Each number is 128 + 24 x the weight over its row's rms, rounded and kept within 0 to 255. Layers, rows and columns count from 0. The size above them is the row's rms in percent of the matrix's.

# layer 13 MLP up, 2048x512, rms 0.0764, rows 242-268, columns 384-511
size [100  97  96 105 106  96 102  97 106 101  99  96 100  99  95  99 133 103  99  95 102  90 111 101  94 104  97]
[[132 151 155 121 157 120 137 131 151 147 181  98 110 153 166 126 118  85 145 104  84 122 124 120 168 177 108 150 103 108 125 145 110 154 159 127 162 150  99  51  95 127 160 120 120 145  88 114 121 142 181 114  64 105 122 116 147 188  94 131 114 130 103 106 131 149 165 123  99  84 112 106 130 106 160 113  81 120 146 112 112 120 108 106 113 122 144 127  94  95 148 100 179 147  89 144 127 142 126  95  97 124  96 145 126 114 130 134  99 144 129 120 143 133 128 126 133 124 111 114 151 159 153 150 150 148 144 168]
 [150 109 120 148  94 159  92 112 107 113 148 131 129 153 123 118 139 142 157 140  90 117 112  91 127 126 138 114 130 115 115  92 141  92 148 103 138 172 137  89  85 118 136 122 101 158 133 129 107 200 102 142 114 130 130 123 113 132 116 141 111 103 117 179 162 149 142 155 103 138  83 139 130  95 151 127 105 185 134 135 111 137  97 145 128 135 131 140 118 117 142 124 160 110 107 119 113 153 112 161 114 133 123 159 151 113 128 122 107 104  92  98  97  96 118 132 140 122 109 155  57 143 119 108 148 154 146 134]
 [117 126 121 120 110 117 125 128 125  95 172 126 147 160  94 165  92  95 113 128 158 124 118 138 122 133 128 125 157 114 134 162 127 131 144 149 147 113 125 114 132 139 124 150 136 112 148 141 131 114 158 197 129 170 129 130 155 103 140 124  84 156 144  83 134 108 128 120 141 129 134 101 130 128  75 107 101 133  89 137 130  91 112 134 121 143 127 121 112 149 141 123  94 135 119 166 112 126 108 167 105 124 158  73 163 125 153 150 100  97 133 150 107 144 125 129 125 134 138 172 107 109 110 161 146 155 121 101]
 [104  86 125 150 132 130 141 105  93 105 123 128 131 143 149 121 163 140  99 100 139 150 141 125 148 117 139 160 163 133 178 167 113 123 108  60 118 123  91 149  94 141  82  87 143 168 146 151 159 163 113 134 132  84 159 135 139 112 125  88 123 143 125 138 133 118 122 152  72 132 124 156 115 138 171 143 139 123 128 172  71 118 131 151 169 113 140 143 134 131 122 121 162 144 109 168 125 144 154 107 103 123 151 123 112 114 133  83 149 148 152 113  79 146 136 125 112 136 105 114 174 160  77 121 151 124 147 140]
 [142 109 145 103  96 119 140 134 147 158  92 126 132 106 107 158 136 124  79 157 151 136 152 100 133 117 138  67 172 114 119 106 156 117 142 121 134 137 121 114 120 167 134 136 125 119 122 124 170 115 125  99 111 159  74 125 141 179 126 100 140  94 127 119 108 139 129 137  98 105 147  87 127 141 133  92 110 146 169 163 153 110 139  71 141  97 135 126 155 140 139 141 122 148 208 131 125 129 136 109 134 145 134 115 176  97 125 131 144  87 124  74 152 122 148 107 119 133 136 111 142 133 153 140 122 125 116 135]
 [117 114 107  77 106 158 102 126 119 108  79 131 157  90 197 123 147 123  95  98 125 108 146 115  90 169 155 103 161 130 112 145 134 126 103 134 120 128 139  99 117 146  93 108 156 137 114 122 148 131 153  72 112 114 175  86 134  92 110 127 128 122 126  74 134 110 120 101 101 104 119 141 176 160 114 131 105 107 101 145 103 159 167  68 155 110 133 129 137 105 140 111 122 178 111  98 111 120  98 130 184 167 133 141 124 145 107 116 133 152 112 121 126 128 114 173 129 140 136 144  92 150 131 149 158 121 144 130]
 [135 122 103  99 141 121 104 130 154 112 162 119 137 129 153 146 158 152 164 138 144 144 156  95 202 154 143 113 170 143 114 113 170 116 184 120 108 138 117 125 143 122  81 105 166 137  97 113 100 138 135  98 102 127  92 111 132 143 147 164 134 130 134 124  87 124 116  98  89  85 134 110 139 129  95 155 128 113 163 112 129 145 102  99 118 128 130 118 120 122 118 170 108 121 126 125 129 154 128  90 133 148 130 125  74 138 121  71 120 148 102 150 124 122 132 134  98 134 157  80 129 126 151 164 139 134 118 103]
 [108 132 148 134 129 124 125 105 127 116 132 150 168 158 125 167 139 118 142 124 135 140 139 142 134 126 139 171 121  92 137 137 101 118  58 110 136 165 149 117 152 138 171 176 131 133 130  89 122 122 152 130 165 104 156 128 131 186 149 126 144 135 112  87 129 142 129 142 135  76 145 180  96 119 161 143 158 117 130 154 123 177 163 114  98 141 119 110 100 127 120 166  89 133 102 125 137  94 108 103 136 137  55 134 125 108 187 123 179 166 119  84 132 117  93 108 121 126  92 123 134  44 138 120 123 139 109 120]
 [151 131 117 117 103 151 115 131 110  87 117 145 130 169 175  97 123 158 122 161 134  99 108 164 113 146 136 133  98 119 147 116 131 152 167 121  94 142 127 130 139  99 124 143 126 117 141 122 140 128  96 109  93 139 125 148 162 129 103 100 103 119 143 138  76 132 166 132 106 124 137  79 123 116 127 135 128 104 134 127 157 188 140 137  88 114 115  99  78 104 108 121 155 116 116 141 104 115 119  71 144 146 128 160 123 147 154 101 126 112 166 117 128 133 125 134 121 150 109 129 156 132 116 144 124 133 162 129]
 [119 137 132 115 169 104 135 108 142 115  90 147 179 156 167 141 127  97  83 131 122 114 101 149 129 151 108 124 110 139 137 107 119 138  87 132 102 115 176 108 149 195 104 116 141 101 186 104 118  77 122 107 111 153  60 100 113  76 158  81  87  87 103 154 110 100 147 127 125 174 129 135 119 151 154 135 139  91 154 165 135 107 121 114 126 116 121 144  99 144 131 140 144 130 137 120 133 149 118 136 118 109 171 149  81 160 117 110 132 135 172 143 146 125 108 126 146 142 142 112 140 129 103 131 158 104 140 116]
 [117 111 141 150 116 119 150 108 141 112 108 121 100 137 124 122 114  91  97 129 162 119 138 112 103 124 176 141 148 153 117 147  75 140 137 104 153 127 135 149 121 106 108 127 150 125 121 181 117 134  88 110 137 144 128 162  99 142 171 134 156 125 129 134 125 163 133  79 146 108 116  65  85 187 179 118 109 135  62 141 106 178 178 159 156 110 168 179 137 130 104 113 119  87 134 158 140 103 116  83 155 141 113 139 126 122 163 164 129 122 109 145 122 133 107  91 103  94 115 131 130 168 139 152 129 156 136 105]
 [189 152 129 160 115 166 128 106 132 115 130 114 171 128 157 126 113 134 126 100 161 138  95 129 114 137  98 128  84 140 162 126  77  85 128 151 181 111 155 138 122 121 146 112 131 116 126  76 138 155 133 120  90  92 141 132 130 125 111  95 175 150 129 156 143  89 111 111 122 141 179 127 166 113 142 115 115 139 121 128 156 117 109 153 133 179 129 149 114 148  86 121 137 127 120 150 131  84 158 101 111 124 122 110 153 109 112 113 101 103 109 129 151 133 152 134 157 110 176 122 123 175 127 177 141 159 103 162]
 [147 176 142 131  88 116 142 134 128 124 103  81 134 159 100 171  93 116 108 113 131 163  99 143 103  99 145 107 102 107 107 133 119 135 112 135 126  92 129 110 142 155 107 100 163 159 133 145 127 106 110  64 142 158 140  80 161 143 122 122 111  78 107 160 136 156 136 143 134 139 130 117 131  99 125  85 111 120  98 118 133 119 157 124 115 156 123 133 110 108 149 168 137 139  99 110 111 102 159 130 118 117 103  98 117 123 102 109 146 110 182 157 124 179 101 134  75 117 117 131 128 107 107 123 156 156 109  98]
 [154 128 130 103 160 169 159 124 105  92 149 101 117 165 172 129 137 149 123 158 128 105  91  93 153 123 153 115 118 140 122 169 140 132 113 129 127  92 133 141 123 188 104 138 118 126 134 129 136 164 156 159  96 162 155 146  86 132 105 146 122 137 161 114 144 127 112  95 132 135 116 136 107 144  60 168 142 124 159 135 134 121 134 167 110 108 169 127 146 133 133 171 144 150 126  74 135 133 147 102 154 129 115 125 143  93 154 125 146 124 144 139 158 112 167 114 128 106 160 143 143 113 129 144 111 101 122 106]
 [104 113 108 137 108 119 117 106 172  79  99 177 141 173 114 131 132  81 118 101 115 106 137  84 145 129 121 153 131 108 147 159 150  83 111 118 121  86 136 142 113 146 139 138 141 119  81 139 102 166 180 150 142 141 140  83 122 135  91 112 166 128 125 107 127 130 126 119 148  58  95 115 134 121 106 119 119 176 145 143 154 130 151 133 155 124 130  98 115 114 108 140 123  92 120 133 150 146 154 138 112 134  95 133 104 144 135 136 157 129  59 149 106 163 166 111 118 123 125 159 134 143 121 155 125 152 106 115]
 [ 95 126  81 151  54 137 139 110 134  78 129 181 134 115 154 153 175 106 130 143  97 143 179 136 167 161 159 110 112  97  86 151 119 108 132 148 124 112 151 139 135 139 175 131 148  76 133 134 149 123 170 145 131 137 149 109 115 127  88  99  90  81 145 112 159 115 142 101 136 107 115 118 109 112 118 117 140 134 141 124 133 141  82 133 175 134 136 156 108 120 109 124 130 126 130 134 135 132 120 137  75 164 127 128 108 104 123  86 164 112 132 114 132 125 137 127 139 102 132 153  98 117 135 143 144 114 169 123]
 [126 115 148 126 133 135 168  99 118  94 141 123 162 120 128 127 110 107 156  99 184  95 124 103 127  97 145  92  56 152 193 119 105 124 141 136 136  87 115 127 149 161 127 141 135 120 166 166  95  80 129 111 132 155 184 105 118  91 152 115 129 135 107 106  93 128  92 112 120 129 159 124 127 133 130  93 119 121 111 117 144 139 119 115 142 122 127 115 131 169 146 150 124 116 140 159  69  94 150 116 122  93 111 119 124 124  77 149 110 113 102 137 163 124 136 126 139 135 153 171 115 138  75 157  87  96 118  94]
 [ 77 107 112 166 102 116 103 116 166 130 136 191 158  85  96 131 117 128 141 165 114 115 115 147 120 140 142 148  85 136 110 155 161  98 118  68 162 150 103 139 162 161 146 120 128 133 144 156 119 145 117 103 140 139 104 118 163 144 115 149 116 141  91 110 118  77 109 124 119 138 104 153  97 125 117 163 142 113 142 132 157 162  94 143 137 162 134 112 109 155 176 106 143  98 122 139 110 112 145 142 115 125 159 160 118 124 110 108 133 148 128 108 151 106 132 122  83 136 156 158 144 125 135 132 119 128 152 139]
 [119  96 140 107  80 137 124 136 130 180 145 107 106 129 150 173 124 106 159  98  99 129  98 139 168 171  72 143 143  85 144 117 144 123 142 138 112 164 158 135 169 167 154 218 153 169 108 134 160 153 140 162 107 132 159 108 108 110 131 131 146  94 135  96 123  79 118 127 139 107 121 130  79 172 126 111 117  81 149 142 150 128 104 135 152 136 107 121  43 157 168 141 123 161  86 149 161 150 122 123  94 132 162 135 103 152 141 109 162  90 166 110 158  97 149 114 118 156 104 130 151 124 115 129  97 110 133 114]
 [ 99 121 126  90 173 128 142 160 126 103 146  89  97 101 135  74 125 109 137 121 104  95  89 144 118 114 156 123 142 139 176 138 138  93 140  94 129 138 112 124 107 139 136 116 156 114 137 102 104 102 126  92 113  99 124 135 140  75 115  79 137 111 148  92 185 127 133 155 121 141 176 146 107 111 132 119 112 169 162 113 100 121 129 134 129 100 100 121 121 101 146 163 138 114 132 136 157 121 140 132 125 136 125 151 132 131 102 147 109 169 126 117 125 148 120 120 124 140 167 144 126 133 120 132 146 145 138 126]
 [118 144 108 105 159 107 143 150 135 122 137 148 133 119 106 104 149 156 127 122 116  91 125 135 113 166 146  63 139 129 163 163 153 145 139 127 148 133 114 141 150 131 101 115  99 148 105 137  97 123 132 109 115 148 134 172 125 134 110 141 122 134 153  92 117 113 114 145 144  89 107 127 140 134  93 140 127 124 106 189 157 157 130  72 163 122 115  90  73 129  81 175 123 138 116 136 113 103 101 128 128  96 117 128 168 146 118 121 146 129 137 133 109 135  99 151 132  50 154 150 117  86 122 136 113 154 142 110]
 [113 138 129  92 146 120 126 133  86 157 191 104 152 140 103 183 124 140 155 115 124 103 104 139 113 114 103 109 177 171 131 142 142 166 106 169 125 126 103  94 149 129 124 124 156 155 135 110 145 143 135 119 193  99 140  99 136 120 115 138 112 137 145 136 173 144 141 117 167 137 139 150 130 116 149 117 116 114 140 133 158 116 176 109 172 109 135 137 143 141 110 145 129 117  97 128  91 150 149 158 100 147 119 178 147 159 123 102 126 160 154 119 141 130 150 134  86  84 134 106 127 110 105 135 120 112  99 121]
 [149 115 150 103 105 119 138  98 141 106 169 139 134 156 103 135 185 151 149 114 147 109  66 121 100  96 102 128 101 156 124 117 158 130 145 130 107 127 162 127 170 106 140 170  89 117 131 135 147 106 162 119 144 121  97  95 134  95 138 138 102 117 116  97 176 137 146 142 151 148 122 120 159 182 110 130 103 114 143 166 107 157 107 134 100 172 112 117 147 132 153 153  97 152 120 116 157 106 114  94 127 120 148 123 142 112 153 122 121 175 128 148 116 150 150 148 145 153 111 161 122 140 112 140 165 151 139  77]
 [159 123 127  95 118 114 159 152 149 112 156 140 119 114 131 133 174 133 155 153 170 125 108 122 109 138 130 138  87 139  88 109  72 142 110 122 139 117 131 175 150 133 151 134 156 101 117  92 130 114  77 100 162 159 149 141  90  79  85 115 149 102 132 146 147 109 126 128 129 148 109 154 154 150 118 105 131 139 123 160 195 102 112 138  81 148 131 123 144 138 135  99 143  97 134 103 122 187 131 131 101 130  91 160 144 143 115 106 149 134 169 171  86  93 155  84 138 106  96 136 142 135 110 165 135 167 159 109]
 [106 140 104  98 106 109 115 112 137 116 132 150 181 146 138 112 169 133 147 116  93  70  83 120 168 142 128 108 128 139 125 155 117 132 113 113 122 137 143 128 140 109 113 144 153 120 145 127 114  99  92  81 189 137 104  97  83  74  79 133 142 115 122 106 117 127 147 155  85 116 152 131 102 181 145  66 110 129 130 132 160 111 154  91 115 147 110 166 113 106 144 158 159  70 141 192  97  95 159 136 126 140 126 115 177 110  72 140 128 174 135 165 121 126 157 119 114 139 127 122  90 128 126 153 139 154 101 134]
 [141 127 152  99  85 120 108 182 115  92 147 132 105 137 113 106 106  89  97 112 148 140 139 131 109 168 108 118 118  97  97  63 161 111 146 142 147 126 116  82 112 138 155 125 113 138 122 107 120 157 138  97 118  76 125 110 132 150 181 125 153 140 110 124 112 116 133 151 123 118 152 137 111 100 169  91 117 117 121 153 144  99  98 108 131 178 155  98 128 129 102 135 118 119 118  80 117 127 105 130 134 110 104  89 106  86 138 183 105 140 127 104 127 142  97 138 130 136 118 182 133  81 126 139 126  80 135 103]
 [144 139 100 116  85 104 156 134 105 197 155 100 146 164 110 136 101 138 142 134 144  92 157 139 113 128 144 152 153 125 156  85  84 115  97 121 161 117 104  54 142 139 129 136 161  98 141 154 144 115 143 117 173 115 101 132 119 157 150 124 172 153  86 129  95 133 125 147 149 106 157 124 106 147 129 161 119  82 113 145 139 135 120 136  93 143 156 133 201 130 122 124 124 154 166 130 102  89 109  94 105 147 135 153 104 120 155 101 166  98 132 116 149 162  67 145 109 156 139 123  88 120 106 127 159 110  92 100]]
# layer 13 MLP down (transposed), 2048x512, rms 0.126, rows 242-268, columns 384-511
size [ 96  91  93 107 100  95 100 101 107 105  96  90 111 102  90 102 140 100 104  94 100  87 113 112 104 101 106]
[[130 120 152 135 139 106 150 143 137 143 154 156 117  90  94 124  99 163 172 108 117 108 123 135 134 126 122 157 121 109 105 115 155 121 112 130 166 118 162 146 149 141 119 134 101 105 170 131 103 139 122 120 162  98 114 146 128 130 160  77  78 105 122 135 116 110 143 114 162 144 158 112 137 131  34 133 119 121 122 155 155 118  86 138 120 156 113 170 164 159  88 136 145 142 136 166 132  97 122 110 139 120 153 157 125 155 156 106 127 156 132 150 110 144 100 137 125 144  94 109 127  98 126  93 143 130 135 146]
 [134 162 162 119  99 153 133 135 103 153 173 111 149 123  88 118 124 116 140 123 118  99 157 102 124 103 122 132 132 148 136 114  97 123 149 115 136 127 162 101 122  71 140 160 131 170 113 129 134 128  98  86 152  99 130 113  94 142  98 129 132 151 174 150 140 128 103  85 111 127  84 118 116  99 154 127 123  92 141 114 134 140 125 134 124 113 120 117 135 123 115 144 105 135 160 106 117 169 105 130 104  93 130 114 135  89 112 141 117  82 130  90  93 105 122 108 146 129  71 115 126 114 121 129 163 158 137 135]
 [ 94 167 141 167 102 138 120  95 115 129  69 153 130 102 162 102  97 107 122 107 134 126 124 145 149 100 126 110 108 102 123 120  98 147  75 128 130 132 165 126 153 135 119  93 127 116 105 146 155  94 163 105 133 123 150  76 140 103 103 184 104 158 160 103 119 130 118 114 107 145 149 116 113 129 127 129 122 107 142 128 154 157 145  84 166 153 122 179 134 110 177 144  98 115 127 111 126  95 134 115 150 160 137 109 103 159 120 153 171 132 113 111 136 138 163 126  82 165 124 108  93 110  95 138 151 127 120 119]
 [144 147 120 130  91 123 123 104 151 159 148 152 126 153 106 127 118 162 117 172  81 154 173 108 162 102 158 101 128 159 131 140 127 100 116 124 152 133 110 156 152 125 143 115 106 172 132  93 108 170 110 117 149 132 114 121  54  92  74  98 126 119 120 157 117 120 125 134 124 122 133 128  73 115 153 131 123 122 134 101 152 102 132 127 170 128  88 137 151 120 116 100 182 161 126 156 157 123 134 164 109 146 128 131 156 105 116 148 162 140 147 135 136 167 157 156 105 124 123 141 137 146  86 149 137 118 109 135]
 [ 99 115 145  93 118 122 119 102 108 116 146  95 122 101  96 118 108  79 118 185 195 157  90  82 133 113 143 186 151 103  88 139 136 131  93 112  88  87  83 103 170 135 111 159 169  94 143 107 121 138 134 105 113 120 109 162 135 121 130 132 175 135  82 138 154 122 127  88 139 130 152  99 146 146 144 109 111 111 163 171 113 123 114  88 167 130 131 158 127 153 114 120 134 139 147 126 125 141 149 130 140 117 148 105  99 122 149 125 157 109 117 131 113 118 133  95 157 166 127 110 160 126 133 137 147 122 104 132]
 [110 173 137 128 149 107 187 143 142  76  97 132 106 150 178 110 123  96 124 156 158 100 133 124 109 112 138  83  98 157 140 118 109  96  75 122 113 114 124 151 116 122 128  89 120 188 143 135 168  86 115 101  98  92 113  95  92 186  85 107 112 113 125 133  80 116 143 146 136 145 161 141 141 108 130  99 161  89 142 163 140 146 145 129 103  99 112 146 153 113 164 146 144 157  96 141 118 118 108  94 100 165 124 147 133 128 182  68 124 144 154  97 165 154  99 141 105 115 120 106 140 154 106 141 157  85 185  78]
 [148 169 144 123 150  75 119 117 130 128 123 129  90  97 118  75 138 142  91  89 161 139 139 135 128  73  87 118 136 146 167 155 120 107 121 103  87  92 128 133 148 123  85 130 155 135 133 115 131  87 114 101 139  97 106 106 138 109 128 118 133 160 104 140 105 166 143  91 115 125 148 132 111 111  64 110 126 134 131 110 143 174 113 126 114 144 176 129 114 170 104 146 148 155 134 137 124  92  78 153 109 139 166 130 109 146 116 113 114 105  97 104  89 157 117 130  78 110 151 135 105 154 158 146 100 125 159 147]
 [157 146 189 133 112 132  93 114 151 126 133 141 142 123 146 140 129 109 113 180 116 123 144 121 169 111 140 134  85 120 193 153 112 118  92 154 160 102 135 146 139 159 100 116 105 115 149 111 110 137 140 147 106  96 130 140  84 157 102 130  97 159 103  99 125 122 154 105 109 102  95 137 133 132 112 124 144 149 154 130 124 175 149 166 113 107 151 131 124 132 114 129 149 155 106 131 131 144 140  88 136 128 108 128 132 124 144 132 127 150 143 142 141  99 144 129 159  90 125 124 104  82  99 159 132  84 130 119]
 [149 134 112 144 142 209 148 113 123 149 139 116 101 156 111 166 147 156 125 144 154  85 136 155 118 101 144 151  78 115 191 128 135 111 147 145 142 104  96  69 130 115 118  95 133 122 140 155 123 132 132 167 126 108 123 124 142 110  69 130  87 136 116 145 150 133 124 156 132 127 132 107 103 130 126 136 124 160 181 134 114 123 127 119 103 125  78  95 152 103  60 151 125 135 116 103 135 140 140 110  89 153 104 126 115 143 156 142 155 128 162  93 132 144 146 132 148 157 124 164 136 142  88 154 118 147 159 152]
 [110 122 157 136 126 151  84 118  99 123 136 154 149 130 166 182 137 129 155 172 128 152 112 105 138 142 170 129  80 154 140 118 110 114 157 130 106 117 143 135 134 108 141 141 113 123 202 136 114 129  77  77 125 136  74 136 122 140 161 105 115 134 137 155 114 139  64 106 137 176 179  81 165 141 177 126 132 135 157 110  89 100 120 159 123 163 141  94 116 132 148 105 107 117 157 153 125 101  99 154 146 135 128 124  98 109 120 146 114 104 153 138 175 145 133 125 135 139 154 118 152 151 167 178 123 108 115  89]
 [143 133 162 139  88 134  81 112 166 106 113  81 105 118 126 141  87  75 132 132 151 122 132 111 152 123 144 124 111 117  97 156 133 150 116  96 144 148 152 126 126 132 103 119 131  89 135 150 142 186 155 175 139 120 126 138 129 136 104 104 127 119 121 105 121 150  96  99 146  88 122  95 124 120  96  82  80 130 121 141 167 112 156 158 144 153 184 128 104 160  80 143 117  93 159 110  81 148 149 153 110 163 136 135 102 113 138 131 130  90 139 130 111 124 150 116 115 102 152  69 162 161 130 110 117 132 109  91]
 [135 126 124 112 132  84 122 155 134 148 162 132  81 129 130 118 123 115 140 145 119 154 158 162 108 135 118 106 153 147 121 152 143 136 124  98  84 155 136 122 125 132  69 164 156 114 137 157 172  89 140 149 174 150 143 130  86  99 155  90 170 116 146  83 134 222 126 132 147  89 140 143 103 129 126 100 100 136 144 109 129 117 136 121 124  77 119 115 124 120 142 135 130 122 117 113 121 180 117 146 137 145 132 132 176 182 105 100 128 150 143 120  67 130 114 133 120 130 145 152 157 121 148  84 123 106 118 119]
 [185 157 153 150 138 131 120 138 143 166 135 143 126 136 107 123 143 135 121 144 117  85 142 163 145 141 137  99 109 106 121 137 129 154 166  97  91 148 124 155 166  68 108 134 137  66 144 132 116 123 167 107 105 133 107 163 135 154 108 124  97 142 129  70 115 124 118 152 165 161 126 155 166 130 151 203 133 137 151 146 164 153 124 114 128 162 146  94 112 110 151 119 150 169 114 123 144 130 120  89 141 129 126 104 148 100 185 117 100 118 142 122 127 122 133 128 145 136 111  97 129 115 120 129 140 143  98 107]
 [137 128 126 129  90 140 101 143 102  91  98  68 116 166 142 131 112 119 107 129  81 105 150  85 126 120 147 124  86  97 121 103 117 152  78 117 129 101 104 106 102 104 154 125 138 122 161 134  81 109 162 135 130 128 124 165 149 143 107 121 110  88 134 120 185 130 131 140 126 167 153 123 151 113 115 116 142 147 117 119 115 154 116  94  99 114 126 184 113 150 115 117 141 145 106 139 157  85  87 147 161 126 150 133 127 158 133 126 127 137 115 115  82 137 133 114 135 120 115 159 158 150 112 122 142 132 115 108]
 [142 144 149 148 120 158  85 131 126  99 112 155 130  96 114 132 122 134 102 181  88 118 140  95 121 108 122 133 118 108 185 143 133 117 102 135 135 116 120  97 110 118 152 158 143 113 109 139 158 120 130 130 118 105 124 130 102 159 138 143 138 137 117 112 129 122 126 107 169 102 135 125 168 131 108 116 154 131 150 163 141 121 133 144 100 140 121 106 117 131 156 136 159  93 137 164 133  87 105 105 152 145 138 160 147 140 137 115 135 126 138  81 108  87 105 137 103 171  72 151 108  80 113 183 150 164 135 100]
 [108 136 163 105 130 162 101 131 107  86  76 119  82 154 132 138 154 127 186 128 143 107 107 101 108 132 175 141 112  81 152 124 135 134 116 116 157 114 103 117 102 136 144 133 147 105 146 123 129 144 165 129 135 105  77 123 147 121 116 106 108 122 158 102 122 150 102 138 167 142 103 127 141 113 126 138  48 157  95  96 126  91 130 138 149 145 122 127  95 164 107 102 108 109 123 123 159 123 135 108  97 112 143 113 128 120  99  94 119 125 113  87 113 122  83 113 114  81 121 100  90 134 124 121 148 116 123 125]
 [170 102 120 131 144 118 207 148 115 116 150 140 165 166 150 115 105 207 146 168 141 120 133 110 151 159 158 137 134 115 155 119 123 111 146 104 150 151 126 132 188 131 118 136 133 132 170 169 113 152  90 126 114 154 168 171 123  84 111 135 137 156  94 109  99  73  97 105 146 143 127 122 116 151 138  82 134 121 101 125 131 125 109 136 121 100 119 138 110 127 132 124 108 113 168 117 120 145 136 128 109 142 111 133 123 119 120 164 110 144  95 150 125 133 160 120 157 196 128 116 124 131 106 145 117 130 122 131]
 [102 102 147  87 158 120 192 112 137 172 115 127 124 136 120 109 155 120 144 121 114 137 112 177 122 132 155 135 110 119 117 127 148 108 129 105 104  92 121 114 114 139  98 145  95 114 130 141 144 137 124 114 120  96 109 160 181  69 124 131 173 141 145  93 147 130 110 157 157 128  50 174 123 124  91 139 116 156 126 127 138 134 171 111  56  82 175 141 125 104 166 197 162  95 170 101  99 112 142  80 151 112 145 180 182 121 175 144 127 116 153 111 175 163 120 128 105 151 124  91  94 124 135 101 120 106 103 140]
 [112 172 114 132 188 157 101 143 160  62 106 152  67 113 142 103 121 115 146 145 117 148 188 110  81 108 135 114  88 138 114 141 148 147 138 115  99 101 137 126 123 128 130 118  97 134 150 104 116 158 111 114 180 133 144  91 113 105 143 162 142 104 107 132 160 122 168 118 116 134 135 125  97 147 147 115 145 118 121  85 144 100 147 140 163 125 145 153 174 141 164 105 145  88 160 114 104 134 104  74  96 109 149 120 120 157 112  81 108 125 150 153 113 160 119 143 115 151 159 119 163 117 159 142 142 139 136 143]
 [123 140 117 149 147 118 133  95 152  97 113 108 137 159 143 106 104 121 142 146 131 144 109 132  95 182  87 132 112 145 107 111 104 118  67 155 125  93  74 112 100 113 159 118 126 185 140  88 161 117 133 119 157 130 124 155 136 143 111 113 147 100 129 134 148 147 137 154 160 122 126 131 163 123 113 108  98 118 121  90 110 142 109  94 168 171 115 127 143  91 147 135 120  79  98 125 116 126  99 117 101 126 125 117 132 126 117 138 132 121 158 136 117 170 128 111 103 117 109  94 135 139 119 141 128 114 107 127]
 [141 144 138 148 146 149 125 125 141  86 148 143 183 127 129  85 126 134 151 130  93 135  99  94 118 136 107 104  90 136 101 102 143 123 176 147 120 116 183  99 108 121 129  85 126 135 145 140 154 124 145 140 140 166 160 126 166 133  81  91 144  98  95 128 118 131 113 120  75 101  75 156 129 138 143 122 177 151 119 141 156 109 102 129 123 125 191 142 129  78   1 160 161 114 129 145 123 105 138 134 120 111 136 152 136 142 147 163 147 142 156  96 142 148 162 111 140  94 129 114 148 134  95 113 143 136 134  82]
 [ 95 105 116 137  78 130 151 125 106 124 124 139  86 136 126  88 102 142 117 111 155 117  89  93 130 150 143 113  91 119 113  87  87 110  98 125 166 108  92 106 108 138 115 137 139 102 172  89 114 136 108 124 127 141 152 152 149 110 129  64  92 120 132 149 148 151 148 145 124 124 155 124 112 137 144 183  85 159 112  77 113 100 121 130  98 109 142 152 156 125  50 103 102 125 162 132 129 108 122 151 105 142 148 124 175 138 125 105 139 118 167 112 107 144 107  86  88 164 121 105 101 160 133 173 130 129 117  83]
 [146 129 123 123  98 179 133 107 133 136 149 133 134 145 111 127 151 151 150 139 111 155 106 131 129 142  97  89 123 155 132 112 153 140  87 117  83 122 123 110 123  72 153 119 104 167 119 121 151 108 133  73 152 131 134 139  93 126 113 149 138  76 146  87 131 142 109 140 128 153 128 139 109 130 138 128 133 134 124 154  92 134 105 150 121  93 128 111 122 116  90 107 133 146 117 132 103 126 159  99 152  84 121 109 140 103 145  75 131 163 129 176 129  79 150 131 109 136 116 137 129 159 119 140 150 108 104 123]
 [113 127 132 143 136 107 157  88 132 105 128  74  88 146 120 130 169  72 148  85 102 142 153 135 155 102 173 119 111 173  97 145 107  82 109 135  69 100 144 164 102 131  91 108 105 133 116 110 135 180 143 151 116 140  72  90 133 111 202 140 113 116 122 102 146 111 142 141 118 125 120  80 117  95 142 148  99 176 112 130 135 107 103 123 163 138 125 133 139 141 180  97 153 101 102  82 105 143 109 105 152 107 121 100 147 125 116 132 113 119 134 121 105 129 111 156 139  81 121 126 140 138 101 141 133 188 169 126]
 [148 118 139 147 144 166 135 113 150 184 160 140 160  91  74  92  91 150 112 154  90 145 126 103 152 120 145  85 138 133 108 131 130  91 134 123 145 158 115 145 156 126 167  79 118  91 111  96 139 119  68 101 116 113 123 111 134 121 131 183 128 156 112  70 150 126 131 144 123 128 135 130 142 138 106 140 148 153 117 118 110  88 178 119  92 151 117 161 159 186 109 114 139 127  96 111 138 106 158 145 127 156  81 112 146 113 143 112 165 113 106 127  99 131 164  89 107 104 125 141 100 108 123 168 130 117 140 143]
 [129 102 166 136 166 130 141 167 105 120 120 144 114 104 172 154 131 131  85  77  98 154 130 155 113 112 155 114 119  97 156 116 111 116 121 115  76 139 149 101 110 124 130 123 144 128 138 141 111  98 143 127  95 115 124 142 135 125 125 169 137 127 120 105 119 160  79 152 115 137  94 128 153 132 172 107 141 161  98 115 137 121 140 128  94 145 150 116 136 120 107 153 121 120  55 128 163 118 114 112 156  99 113 144 132 118 130 134  96 103 147 122 141 110 143 108 119 117  87 125 123 142 160 144 178 131 106  91]
 [127 117  87 149 119 120 122 129 129 123 140  98 126 118 147 149 149 141 178 158 119 135 100 106 116 150 168 141 110 137 117 158 133  92 133 100 136 146  85 145 142  93 110 119 104 130  80 143 159 149 162 113  85 128 128 128 142 132 135 113 141 161 131 149 118  88 116 144 104 120 115 124 106 164 150 146 153 124 116 144 117  99 141 165 141 156 132 163  86 158 104  90 158 135 111 133 135 105 109  92 119 102 171 115 123 133 107 124 130  94 127 156 128 129 125 160 161 150  60 126 116 142 107 128 167 145  74 135]]